From a checkpoint of a small transformer trained on Wikipedia: normalized queries and keys.
Each number is 128 + 24 x the weight over its row's rms, rounded and kept within 0 to 255. Layers, rows and columns count from 0. Numbers have three digits each. The size before them is the row's rms in percent of the matrix's.

# layer 17 attention value, 768x768, rms 0.0389, rows 0-67, columns 480-575
095:147145119109136178131110146146128141139126137130122154172112104129151140130127124089109148141162137141151126097156101093122135174116130107145157159113119142104136120123118113148110101175141079126139126124103167147089163126126075152129126170133151161134146123090126114101118111144078055106
098:118126108090111102117113148130167157128126149138117118118097115103159090150156157125120101105134145111113118115158144166085173144110122099127111123170135087137105150149108131144157135168153126109131092138135127170132136097138109130113145156120108128070138113146135131150120141146095188151
097:082091150118081101127117119120156115141142111112134119087108097121118139100104120166130138142152163105109095105104106062152151175128132137128114126161125140172125100142121139147091119118134109131110110139157095164152181145137152117125111101130071148155116152154133118160118125069081116112
099:112121178116134094111114139138151110102099158102150128137159164129128082131132124143084103155128136070118125107142114157125148109109125121126137131143101128137141095120115119140101133112125153135135084138169106159110131056182082091116134092115142111132153099136138143137163124127175115114
099:101118144119146122131178091125172144114084101101126092128115107134115110139116141111126167110081156105144139108104133162144140141091114113131116110111128128088119153120108120133155116120092157103152078109157127138095107134086092153135122132174101110119123161094145102105125123111122086150
096:156095124121143170104113130134151171127130129135122155107141157137109140127120156126061103142166098141141131115127165148133101117110135104121141114131116088097123127151130122126127146106155102153096139124122146117133162074178093110102116103137122155150118130159112101134101095057088125093
095:162151129138157118082152132137130138162083101184118118093128151183166130121123129116136091111150126167145108174156139123104161142125130131111119126161123131100132089122134103184105148103095125142139148127174166137127148156113120111117151118145162145114136103119132123117112154103125103131
095:122102144095123174120137136146140138130165155163110117143095095084141147123133150113157156121157096145141136144100129109122114089131142089127125116116097145126144116141120097082145120102145149152154100129097173126093121170103147176154101130141124114144120121174196131110121108171128139136
096:100144130156111122082140087128097085109180148170128110127098150130139167119109197160126162107152144163094147169094098152115152123107106116116136129099173100128118079134121129125131116114170096139119102154138104132116140147165113104126097138178115133140145127103129119125120128132163162149
095:147103146150146160090140142074181134105127087105109109093154144043133059133123129101163122120159192129144122136090135167096152158119096138098135104176122139128138102123136155103088132088136100111148139132113141143110113112127121155167120158157133159101154126085138130130149123139112156135
099:118118133120125123147119130124139143124138177125132157104149109115125129100155084160117106122150110100134148123084085117141136132104119144152128135143143124092110128110115110130132140169125125130156130110135134151101126196085110139134134098116118121164089110103148159152127161151094088068
098:114152134142132106133143113204143134129079168138147132154144146084150102139134118138157076137088146127143089106141148161126104133161133119131091138179153122138155104091136110129130116165129141128100128112132137074134128087138109109119173128127137123112131152130106124112134084168168086109
097:118114145124110112146130125127099154123106170115111121167107165150166134158166120135112174138155128097162149125121159171126151146113164126138134105108127126126111120116145112122092139182173128174109127083128151115133137113103150113134067161097120131133166128109133118087133102162118117127
099:096159126081120107107158080122154051117130174110132150130172108124124111136114140112086125093117136167159120084128087108118142119160153071121110147112113141111165130135096129146135101157126130119148120162110096144122159160142153174129140137175136150098154125085147145136107154175123130146
095:117140123131121129094133115169154112119127148115119086116144182147120132141126112093110157128124175130146087114082116132122149121089118150098134160123139115174119109119153157133153143146132142105130160156128118143110130160136126114142122133085133134100120140127140114134055103084088109127
097:140115098195129164117160094110097157109140125106107145138137151138097126167112136132146129145095153159171153130144159113149150129150149132127129116180118159113139112144124158118118159172081093106144127143123162118123069114121111110066128143111108092139121106158166146139103122106146098102
100:098158157107138142128128167112211123109127099160130119142162125139133130141142133156119134112153123103121132106066120108098135127130086125107082133185131114139097108137118110142136139136134159097114112112130164138143147107117109140105092155148143113106113119145134143113112150127105144180
093:106159103091146128139108119135106143112167122120105086093146125143099140110085110141098090120162142136133119147141128142116148126173097089112098114138116138127145105070145109157129127176143150154073144134120148136117105126122146134151098145099148119132124142145142148115119120137117098152
099:134117074162132085130129102146105118103112078140168147143130109086114106135115100117139163169066160137140113143108134111157122144161126147145170154117143127099125113139138110115086124113107106120140141146120155096133123138114128160121110138085158144099119154138161120133132148144084125137
099:098115116102142139144128131100126119165152125121122114124113071161136143145111131138129136134121151131063110103115110153146099114105146139158128122108159135142159140101141157132114130130143104116140116143140118135158124165152135150146149104155068157104143103117097143132093071138139117142
095:092160134112165129121130167111120066163145118128140113174195141132110117097124085119125146081124121105139165093128127139149123102123124104113141122109124151087159133131110109119141176073114086120117108154123109147130146161174110088118120126113146124135159119157070095137137151127156139126
101:106166148156116149163129090075144156120099156176108151153141158105146126123102105125133098085143111158137169105084097134108100107101178117131119146114165115132084156103145107140110146117160117100149093128118126135118167118089138137127149146072113089100161108106105112116087111123116125110
097:132136170123144135098128126146125110093158134091083121139115115093097127154121108106128185141154119130124166108104156092139097144107166084120138089144102148063128152146127145134130172143100084129095132145111164119077155145138126159092144103122122095120128158149171156115119143126073135160
096:129148154137126080113097142108127147151117122120105128143121132073157090111172124128090099124183152112108164115142147136140175129141114153146134149166139128110154112135138113169129111122134105109112104142104138115168136115132149119115098152117138140112126101144131114169141143122125131123
097:122112093148128118127165132074178105151158093126128103117108126118170133072115089117132091140149133129127116172139140067136152091143150101142135152096107137147106144106100135139120169121153173137129162139118133150139115097112119110132159141142103162140135130121127104133164146118132156119
097:120132169114115129146147138136140123139098099120111102152174117146155099118139079101167154158134109118136109141116142154131106105137172123117124086143155110146184156113080141103113125110108167128104161136118084155166135130124092124111127106144090127143125141149137131123131123153113171168
098:130147110178132141117084131150141143120137099101103112125111091109175111159130121096120145112119094132111172122133134147149105120096148094145086139063149111133175155147142138091146104136119156114111124126127139162135151102155126134137150150138137142127139146141151132146140096090075121147
093:144075113141126142104139165134135139130137120137159148124101129099107147158159095167133142126136107159145165170074132172098071141060154112145130135080137129123117091111144120157141150113114134182149103142092167166104095102087129145161099154136156135140104138120134138141149113169126135140
096:120161148121103136163140128127160083136147138105133147120148102096120155154130118110137110100118123102095124131136105131130147107092129190168142145135153132074127128136131142096115125075152152153128098111134189174125152133131131123140133119114135155130160099120167117106133134134163143129
096:172089087155103103159101149144141143094106126101147129116165138181182090188128115131098131146098100079115126149129093102149161142106144139132086116095136110124123151090120141140131098149095161157153153143145153140119114171133119138129130109126129125124157124118149139122092118124096153100
098:129147158120096111160139140147087195146131145099110133105111141140128137119118125117145132170112173068161125123135130112140124131144114136171126144168139133122111104139107138103153144166078115153101119116125137113120142113137167143145129146119097138144137103094085116118109117132160122152
098:140127080152129099132091119130180113163159088122122077122108114093058118122143148133138136152132163154109147137125117132153133147132099118155114102131131105157118132189130086146141137158125108085107103137131108135147095138138140101159119138120125125143138132089111162111141153087098158120
099:139171158227099111147072129124119173134092118102151120152143157130118097149171090088117098127123113165147162117137122118150113123140127156104114135121142099113097102175091134126149110116116137122144167128123116079097128122160126118137135142093123114120146140142168121123058099137096118130
093:114132151171149150157140149093206095147155122158107134109129118148112108110100147097135121112147150085109130138127126166138137138154143136135108112145184186121169137122136144128103113097129103105126108135164129092114119155146131138159131108161139146147131119130058129145123119148122131106
097:096129145132157150113123123135098135137114136124110151113140111134115150107137094135123163148143150130110161138136117149141162089182093178109108091126087122094078109129156096149114135104087094141106124131126162142137109088107134149111174137151155093129165137116124109107167160092127179135
102:134161127101145114130108119155067154137075110140124119125121111126113193090144123126177081131122126083104166114114148154127135161167094121136170129161186081127120121121153091139110107096145112093145133120076134106130186115141157128115123109117145122150152112169159111140119135101134098128
093:184144154134145123124154123132090126140130103125142149103102119128110101092127124152095159133177118117148170114143147132102134132129080119113144112129127090089091120106123074087143155101124119148084133137143137057075185131183143105141151143113138165113117104135105142124130131168169129094
100:156140136147164109093185168127100140160117100098140132114141114140114126081099106102167131132158154118171090114112132170145162163173146122140101181106141102118095125105125126081141138143145169112155116153122112108146153111126171145141165143135127167107071126126106094153149162137106116141
096:140161135098103128138106133093088087124126135099172129152124106197135130140098131160161182124152101101122097102165114097111153103097144080124114133091132100106124148109104113109110112140115091109115127101088162159156117105160155131122079145128168120066135131133114103155092109106138128077
102:171077116128098128116162145100108141150120158079086089081128117134141124124120139173137093089115099136100114130113154119123141096139073133151130131143128155119157098118099121134120127113116126072125084117094190100150170140125119111123105125091108103095101141122153123109177175074138139158
097:078139063033127127102146094128147147147143141136142135207122128089119153145132179135124202105169117136128145130144115116162133118093109152108111095122131133106162142071074123120169122108124120119105162133127135149131161144127115116147127162097127139158121132144139098152118123173152189082
099:128140137063128137124131170087151180157130144158142139128145117115091151120130144129091164129151139158149128167082115135137151102176143070143100158140157120170093120133151153133156139078128175113141117135131108073132159129155123161122147127103149142154113116160085118127149152151086100169
099:123143144103107147095100151127087120128142123128092104118090158152087125114150165156122128111126143129157164124131152110142117131125098170126074105097135130107143169118133094073141128178165134100178106098141101126135126102145167121165116148164143144112132123108125142153074139107145143070
102:103091103139129114138186077104066112101106124156100180130139110128114140167119179164141136093104095092133099184113146038122147133150149149135125143158107126154105122112128127151128125093171090091140174117136141113140148115101125075114118142163132154122102112149158131154111160122086144125
095:161105127080166148153139134130064163120093093157144097153141105077101103099145117120101105118159150126185180146112157149137116135122134146145137128140154135124115119148110157156136147120134129115105122124110155137140129144113132123116131132118105141141148097153156139124162101167146191100
099:095130144205136144151153110107166136160143094097116150148136130132176150136115152152131164156175146092126187119102125132107099139151092113174133137118163103150156087134151109133148149163124173138120124137117139104188127122150114143117082125145151104155166152102081114159129080167125125125
099:099128092166104094114117128164127126123146136182126148144114099137148145174121126128125160112144102146132115139116104144103150151140087093153136091131160118130156125122169126127139126163114123164081128108113115138096120103124087102153125169152116125132088119068143123127123127127130097145
095:122166107140089191132090131139121128134120119119134124119095124144116120138151120134146104114087123156164096081136164118122150136074118088110133159121147100158106146144119160119168171125151128134117160098135086145122160070121131102170132150107147151133135120153129109126127124148159166125
096:113097086084122148158121159129131149139133161122128194143097167153159156131118108161127129172119109105102079104116139167103127117152175111108120145150134135126104137096158121124122124169174088146122111112120093149135122147131150134175114160107154173104166098096108138116126090177098129124
100:099113148172158140147141104156134112129166129083115103119162082138099140096129116119141142131159124141103111115163112158153107124188116131105143135136143119187072119089113094162093147148160130174103127121122132088117118179099083129116138122132123101165136117135143154110121133133161132148
099:115119136172162132117140102128142116140145126103111092126114124115103140147145109098116108150121111068095116130149141162113101151099155151154144153166112133103158151096166150086142109149126137096165138111112129109116181125146120150141127124135167122127098131113083111138142141106105091094
093:111112094118175167124129118151141167134138135105123134118142139160078102122125132197123109108104176131152150122123105133124109117105135085142169102122131163090086111116170130139156138163133112143130121162109135156137127113120149110129122099134130102117128135172105161114128139089138125140
098:130124160123112128070148143163121139159141147148086152121109112138083145107120107133138165150155154155115131138082149131108110139122151132100148093118064126121074134125158123105131140113116100117110133159123117158100154127124130170146158113154159070133132107155149145136146133077095125129
097:104104116160130082099137174163128105136123099114099130107121117142134149121121129152114111105117153127089170091099150129174093143116127152143129111098069121099141097124132113154128124135105149138152119127130170099094126140130137163157155095098165140147137137100116216157108137140116184166
096:106148153143187129145094122112155115153140128140142129103123107086143093170127113118109125141130159117126135141102136120122166100112133165143117153136072157089107118071163121145118126139115127125127135146108119076123112156093136169116136147098119103153160147156127101096116133142111137086
097:121106069137140121105127088155151158139125093150128129134104141073113136131101168077132088083095126108129155110092110155139149140107140105135127130142172153136111112134173138149154140099121141111107117111112120136118117101180142109137119145110121148092134135109148091160111093062130186148
099:141141155142157126194112120157170126165098160133097147153182131147146197139146135104130097098089165112100111090103116158133132123139135131118091133101091151150149103152144159114125103164117125168161128124133171141124148163108140140107112110138158154137148120118126106127170120136111139143
099:127070115136100120130098145145170150143108148118113152134136112132164104141136144125141166114112130165178075136065151081116131154081142104140111105105084095116167155139122117163074135172133152155143126137096090121132164129131185125143119130114113139096119125145131071130111137091136109105
100:168120148127148137107153138154162148134135110158163124160101076141089081145161126146153132139108113187120134122119132109143153122091136132172124110117112110100083087116116155152145151079112106094150148128120134138108150162126112116163130094142134112119156132082182124168124123142125140115
098:129111094166139108089162148161162136143159107161129143105133136151109115113110165112144098102148167135111083131157107115129097102125133134134140150117139138104126149112130118112134122118134101143130163126142114115126115094130149122156096153097125116098102128129124136128127149120152107119
098:094141142153146121141108153160143134179140153105135128137141093156148159137122148106122111142131124142136131175102098158131103129136151148126167112114164111156164155141091145181167088150134122074134130132133163149120078169140164106151131162169101163092129151116126125113136140126149124138
096:172142117105126106126124097128134092147122141118140165100147124103121116135117168113102144108132128149161091147153121137109154100135144120155118153147106110093140144107135173147102063099089173112144126103097092146094083098110115140183130138146163112123156139132149138127174153108121147147
095:130120149153106164110120144102125121086147109155135099116116152140111103119108143120082155152127098131117132106143148087133106133139160142100131126160119116137054139123149091154120132134103155115120099116145085155138088120113115113103127159111091096131166123112111146129119105112139143149
096:123115140145148150135121130130136145139120120137141133158086161127158143112125153127100145173108121098111134101170118154155124133112130178118107153166134093110160126118136091148144119141100133178112125111077086136138124141116141084139090115125155150142132120108115119139132132152153147131
105:204062108147109166130138167099096129119133076161130157100116179105093157130107103133148077098144105088113121134158153163121100114143115121162124128165103093141088156104141124152099139112132116116123117100157136126113136125113092125114141161099109144124162120182158154095124170163127130166
105:126122092145169134121113103104103172131138099165097125124147111057149087129098138184135089120142102121113120103098112145136098094075059152113123111146098163146088121147140135158139114116147171128141110140144098126160158107114118124110123102115116133106128074151148146109149089166108114100
100:117095149130063131108114110140159124131129071143137127122090156082142137160105109184097130119085107155158175106128108147136106131120115133145123116099106087147115146194131119135131146132116143142138129131166115134138095125148148115136076152129100110140120107183121113085081153138090077113
097:085118193154123104136143103150100152146108090158153103129183121133143109133136122113116106113062091139143134105146102178136128121082111139133146117103090142119118131124143130162164098167117119093144111115136178177140109152101157104144089152152179148164111140144139111130150126140163135120